Part of a small language model's weights.
Size: 16 layers, width 256, 4 heads of 32, vocabulary 2422, 11.3M parameters.
Each number is 200 + 30 x the weight over the matrix's rms, rounded and kept within 0 to 999. Layers, rows and columns count from 0.

# layer 13 MLP down, 256x1024, rms 0.0929, rows 175-187, columns 256-511
211,263,167,152,215,199,229,210,225,176,240,241,167,138,247,164,171,194,199,190,149,172,174,231,193,191,204,262,182,188,240,193,199,190,245,243,173,241,193,201,234,165,189,189,188,200,237,209,202,157,251,239,170,162,159,201,215,190,223,210,215,302,253,212,154,214,192,198,244,148,223,194,179,171,182,243,175,164,206,257,220,130,147,191,193,235,209,221,192,166,205,202,212,141,233,239,213,193,223,188,212,192,185,216,250,232,177,210,205,201,176,150,179,158,213,177,161,177,196,211,167,215,204,185,219,177,264,226,162,240,156,172,174,174,224,250,189,168,197,196,241,182,217,188,252,171,148,148,203,220,186,160,199,158,240,205,206,183,224,216,170,197,182,184,166,254,163,171,172,195,201,216,230,181,202,192,199,209,225,233,160,233,222,194,250,200,203,169,203,219,237,197,203,214,227,191,204,223,169,174,170,180,175,207,186,236,177,190,124,187,170,266,192,187,138,178,176,221,202,185,201,203,230,223,214,174,167,186,222,244,222,212,185,198,172,192,162,231,217,184,193,230,213,168,225,182,219,217,209,211,207,194,209,178,220,173
230,158,146,230,216,183,190,177,158,168,230,91,184,212,175,179,208,194,157,132,195,176,181,170,235,133,181,195,196,178,184,221,185,205,187,231,210,157,219,193,283,212,202,158,183,183,191,189,197,175,171,201,205,205,195,223,173,196,182,239,202,162,146,225,212,247,177,207,171,188,222,171,175,215,203,198,214,230,197,205,203,224,206,282,215,195,167,229,206,270,196,205,193,211,218,196,219,190,271,186,205,157,204,240,190,240,193,190,213,232,226,212,211,286,173,195,170,231,226,204,205,265,236,146,169,186,152,208,194,138,161,193,182,188,229,224,213,218,207,228,187,206,243,215,171,221,195,229,217,128,194,175,214,211,207,177,267,148,231,252,203,129,229,227,182,242,227,277,215,223,240,236,204,194,203,195,208,212,184,207,209,165,206,211,214,197,195,175,220,246,222,201,188,183,207,124,185,221,204,192,196,223,158,211,224,144,228,192,202,164,155,174,245,263,181,228,227,207,192,187,181,133,186,262,180,108,209,209,210,207,198,243,214,231,165,169,215,217,225,226,214,190,203,234,231,176,203,167,181,189,201,155,146,236,186,244
223,173,198,203,206,185,203,243,220,180,209,205,154,180,193,201,209,224,148,173,246,219,210,221,200,203,228,216,170,209,216,181,205,239,217,204,192,212,219,193,251,179,204,238,161,167,178,167,217,180,211,251,216,191,188,199,205,227,193,195,186,270,228,199,196,194,175,181,264,251,175,218,197,187,214,209,214,189,222,247,193,148,180,141,164,211,186,165,179,267,114,163,264,190,226,194,220,235,182,190,202,192,266,202,197,169,216,173,160,252,209,216,232,173,224,120,213,220,194,228,193,226,192,203,251,185,180,170,253,141,136,221,193,228,191,253,214,213,200,219,175,219,187,180,220,140,193,197,183,247,161,214,222,202,170,204,199,209,167,247,237,226,184,191,182,197,214,186,251,190,166,206,160,225,171,172,184,211,197,214,211,225,142,238,185,201,191,206,211,141,224,203,203,179,222,161,198,144,194,216,203,227,192,211,161,196,194,194,251,220,232,235,233,223,201,140,203,197,160,195,199,209,210,202,225,147,203,157,214,187,199,189,191,179,193,201,139,185,210,222,171,223,192,189,212,220,167,151,206,170,173,196,215,187,190,176
226,199,157,247,184,253,171,237,182,235,185,198,175,169,183,170,177,172,192,217,284,200,234,212,193,228,226,196,173,168,205,230,243,205,211,194,199,215,202,209,207,214,217,220,178,226,235,170,210,229,153,199,186,171,155,168,146,137,206,218,200,217,191,196,203,211,172,263,192,211,192,142,194,187,163,159,200,156,162,198,167,197,223,240,231,167,182,180,153,205,204,235,167,210,177,206,171,177,190,196,160,164,164,172,189,163,165,230,235,199,184,136,189,222,201,231,220,154,168,201,172,238,144,243,165,173,236,177,236,207,197,219,187,230,235,151,187,217,161,205,240,209,219,211,251,194,209,225,225,190,123,208,213,216,207,185,183,182,232,215,202,142,217,189,269,268,197,212,211,177,157,219,223,206,201,182,191,188,257,215,195,169,165,177,161,214,226,258,190,193,183,211,200,179,176,152,250,175,161,186,192,226,146,232,136,244,175,187,194,181,192,188,235,163,206,192,190,207,172,111,213,214,160,242,200,178,201,207,180,179,227,233,214,255,203,234,251,195,162,205,179,193,140,190,212,201,181,222,193,229,175,191,219,200,187,272
163,215,191,191,149,206,150,232,183,183,217,203,157,195,211,217,171,178,230,191,264,198,183,222,219,147,185,234,190,203,188,129,235,230,224,189,173,214,174,177,245,180,179,210,250,210,149,204,209,271,205,191,212,185,241,243,156,234,192,210,150,176,242,200,161,207,208,220,255,177,207,206,206,178,210,189,252,231,178,208,196,207,195,208,183,181,217,207,185,207,125,210,202,171,200,197,162,255,184,178,210,151,182,177,179,192,136,209,218,213,177,190,192,182,206,200,205,223,149,217,237,170,173,218,179,228,216,162,183,171,180,233,165,210,200,172,202,194,239,190,179,189,174,183,185,207,203,225,196,185,238,225,202,179,148,202,224,216,169,184,182,175,235,201,246,212,188,230,196,244,148,181,172,220,252,174,153,227,156,225,164,229,201,201,143,172,201,218,217,270,189,230,193,190,202,235,163,182,188,223,182,185,151,198,209,217,170,232,191,194,198,233,147,187,190,199,193,143,163,203,161,143,280,175,199,149,228,200,234,175,187,191,189,190,268,216,236,199,205,198,172,225,217,244,169,252,239,188,212,198,195,257,189,214,155,149
197,216,204,242,181,252,231,240,236,213,174,229,236,215,169,215,203,196,204,182,228,178,204,157,205,185,155,241,143,204,184,183,200,214,150,196,197,191,228,255,201,196,178,240,231,169,211,193,215,227,207,201,203,173,193,186,192,189,207,179,206,260,230,193,190,166,213,150,221,220,180,158,187,206,131,216,198,195,210,201,190,247,244,217,218,181,168,222,246,220,202,237,156,203,205,227,132,219,204,252,203,185,226,190,260,225,183,164,206,200,218,210,174,183,206,239,235,207,209,180,204,192,211,198,182,152,198,161,179,152,189,240,210,229,171,237,152,211,257,254,230,154,196,253,195,180,236,163,177,251,182,176,168,189,225,261,238,192,201,200,227,246,240,191,159,175,216,214,258,195,221,219,266,163,244,191,206,177,150,191,155,125,213,197,242,182,155,214,187,232,218,220,239,233,247,187,181,214,230,191,142,219,209,270,204,201,157,217,237,177,226,227,167,172,199,182,237,190,200,212,216,215,213,183,184,190,183,134,187,228,216,172,212,205,207,209,248,151,205,187,206,155,186,229,201,216,169,299,209,209,208,176,206,292,176,214
261,227,203,183,189,169,208,200,241,205,218,174,188,174,193,195,241,152,199,143,179,192,193,193,217,215,166,241,210,195,202,166,219,261,121,176,208,212,161,183,208,152,227,150,173,230,272,230,197,199,170,189,177,197,196,200,197,189,145,153,225,213,238,221,207,182,184,185,166,199,180,196,160,215,168,194,224,211,232,227,164,145,195,210,163,200,198,238,234,208,186,144,219,199,211,178,178,179,146,174,198,188,149,231,204,142,212,222,219,179,199,173,252,169,163,219,210,221,245,220,212,193,230,199,216,233,172,208,190,181,200,188,202,244,197,203,232,181,172,176,232,193,230,193,233,165,166,176,197,181,225,188,216,203,228,221,195,200,190,225,163,235,254,236,205,209,242,229,162,199,176,183,168,227,227,210,221,220,142,184,201,186,204,240,241,146,196,241,187,219,211,265,236,231,183,249,221,189,203,206,194,215,199,234,189,251,176,181,210,159,190,175,156,211,215,190,190,184,218,233,203,207,166,186,199,251,176,207,184,210,248,257,185,220,213,193,169,201,210,150,231,218,194,234,210,211,203,188,182,238,234,221,155,201,169,230
222,141,138,241,205,207,165,174,227,166,202,247,235,205,233,210,198,237,205,198,255,140,203,176,244,174,184,166,176,177,148,173,250,219,235,166,266,200,154,140,207,241,218,216,135,156,178,218,159,137,160,241,154,252,231,210,177,215,152,190,208,254,239,197,227,269,251,229,208,175,195,175,195,185,211,189,201,201,148,210,246,177,224,207,254,155,198,253,256,170,187,174,216,190,162,210,146,178,219,118,239,172,242,229,178,244,151,201,200,129,180,175,228,184,175,234,236,206,210,146,212,261,172,164,199,201,247,241,225,188,211,201,226,255,236,228,185,206,211,248,181,146,230,178,177,201,160,202,207,189,221,167,179,194,237,198,193,154,179,211,255,208,175,180,214,206,223,199,213,170,208,210,195,206,196,225,210,241,175,211,176,241,267,239,160,276,216,196,227,152,202,209,132,201,188,187,200,175,144,192,208,170,157,245,147,198,162,214,238,198,231,226,160,212,164,187,246,193,258,173,203,218,223,224,204,183,179,179,260,151,207,184,181,144,215,189,225,197,232,215,195,141,185,188,238,228,192,158,192,164,213,163,200,216,171,208
215,196,223,179,208,215,203,175,243,191,198,144,185,211,183,193,177,210,213,213,211,205,213,179,191,219,136,173,158,157,248,212,245,193,195,206,167,188,231,220,216,187,185,207,228,172,221,154,203,207,213,177,203,257,164,183,205,197,221,179,157,241,174,246,226,200,182,220,243,234,153,177,148,225,165,230,152,151,261,196,203,194,111,248,200,170,211,220,194,250,187,223,203,172,223,234,172,188,173,177,229,200,201,170,169,189,193,124,201,171,281,188,200,202,155,174,211,225,175,193,206,127,240,158,253,218,230,216,240,210,184,220,257,141,157,150,224,197,186,180,161,159,231,167,225,184,253,207,225,214,173,211,193,185,150,209,220,189,179,199,231,162,208,219,203,212,195,258,233,220,273,203,214,200,248,170,199,245,144,242,227,211,172,162,208,206,164,138,234,155,222,171,177,230,231,175,197,152,200,199,230,263,196,258,219,177,170,198,198,197,176,175,161,170,291,170,189,252,184,158,200,209,191,131,215,214,199,191,139,162,202,200,162,195,205,183,215,222,209,225,178,202,241,204,173,153,200,224,214,241,260,207,223,202,259,250
202,174,216,238,263,179,205,135,227,249,204,182,211,205,209,169,194,235,205,231,196,196,169,136,205,233,160,201,193,198,187,192,235,171,190,192,178,181,188,244,175,197,246,267,280,162,187,203,184,210,158,224,216,172,222,214,156,177,199,217,183,224,242,222,148,157,263,183,165,188,171,196,175,214,180,209,142,235,175,176,194,223,173,121,137,210,196,246,181,210,176,197,242,234,154,179,183,205,186,122,160,212,204,133,204,201,228,220,181,227,197,212,195,220,195,178,207,209,172,145,230,201,220,215,235,214,166,226,217,220,223,176,179,248,269,221,274,178,178,180,174,170,251,191,198,177,215,237,173,181,249,205,171,178,205,215,201,220,168,186,144,189,170,210,227,203,190,169,226,252,189,151,230,238,215,170,200,218,206,194,243,191,137,169,242,187,203,243,228,194,237,242,283,221,184,249,205,227,253,242,221,244,206,219,193,127,187,169,218,243,176,241,247,231,213,216,232,153,191,230,181,225,139,244,289,243,175,173,233,211,143,165,255,240,187,240,177,184,249,252,195,232,159,249,208,196,219,201,242,239,151,197,203,193,165,180
200,253,241,212,169,243,191,263,191,256,199,187,167,176,239,218,237,184,253,202,157,192,242,224,195,223,221,198,229,205,233,205,243,144,253,240,186,233,183,165,179,201,234,201,182,187,181,140,205,221,152,201,206,249,203,133,222,205,192,146,201,200,228,191,172,240,199,202,181,165,226,220,198,204,213,160,208,193,250,199,166,151,185,279,187,199,262,166,203,230,195,191,239,235,241,219,182,186,223,224,208,248,174,163,206,246,182,284,190,204,208,185,184,238,180,217,210,236,194,228,170,230,189,196,173,171,213,208,193,204,238,226,239,240,181,219,199,186,197,166,218,196,245,232,228,225,190,169,131,189,234,187,192,198,244,198,126,240,231,186,211,206,270,170,226,179,213,187,170,209,155,217,178,210,208,175,231,184,250,218,186,203,212,191,95,238,213,225,234,200,204,166,193,167,201,220,240,213,215,153,226,160,273,205,203,231,188,236,257,179,207,175,157,207,225,157,222,174,201,218,219,183,150,211,243,201,191,187,209,179,169,201,222,186,171,167,166,159,190,236,252,213,202,244,211,168,195,233,189,212,171,228,219,176,154,176
173,180,249,216,224,174,171,202,165,205,195,169,246,156,184,206,178,209,225,229,211,168,219,212,197,213,184,187,136,163,234,171,188,233,168,192,206,211,229,206,165,204,180,168,183,198,236,163,180,215,197,178,202,176,151,210,213,219,220,225,234,245,182,214,209,237,188,167,191,203,188,195,192,152,146,280,202,196,220,197,196,137,218,214,201,193,185,201,197,242,213,245,183,154,193,185,161,185,217,196,138,239,206,201,230,214,203,260,175,194,221,201,215,189,191,179,266,246,160,218,194,177,174,233,216,194,205,220,215,225,200,183,214,197,222,185,186,143,207,176,217,166,172,247,209,221,191,170,213,197,158,198,150,173,176,153,226,241,201,204,205,224,244,247,213,189,211,229,176,196,218,254,191,179,221,260,170,221,222,162,173,178,189,238,190,225,232,192,184,242,215,205,134,216,219,218,171,185,198,182,203,250,213,237,217,172,199,249,198,260,173,174,218,198,216,202,183,191,240,202,185,189,188,261,163,157,157,227,187,215,195,163,209,206,213,194,208,197,189,222,200,190,215,228,229,162,185,199,192,185,211,219,198,213,207,200
221,218,186,158,230,196,214,192,206,204,228,218,182,216,140,209,146,191,213,196,260,211,203,202,233,206,210,197,149,197,122,203,194,201,184,204,228,226,200,201,177,229,169,155,154,233,200,200,193,177,229,170,183,240,147,192,205,142,265,228,186,165,207,246,197,233,247,203,202,135,199,179,203,197,199,233,175,224,212,171,194,171,202,213,127,193,185,254,205,178,168,167,183,247,203,157,182,223,219,213,218,236,219,186,204,220,225,222,187,266,195,242,224,203,178,180,205,178,234,172,186,165,171,155,192,218,184,190,247,180,171,235,182,209,244,244,165,196,185,273,192,224,241,192,212,210,204,198,231,237,238,172,226,227,191,241,190,145,183,191,173,185,221,166,206,226,194,181,142,222,203,197,177,202,221,191,192,223,197,162,233,203,184,211,169,228,198,194,218,168,232,157,181,199,256,215,226,198,174,221,206,171,217,235,144,186,141,169,185,209,140,235,210,195,213,210,184,214,162,166,204,231,224,198,145,200,185,180,218,259,205,198,159,240,194,168,187,257,174,169,225,171,158,184,169,185,224,194,219,167,206,208,163,235,227,233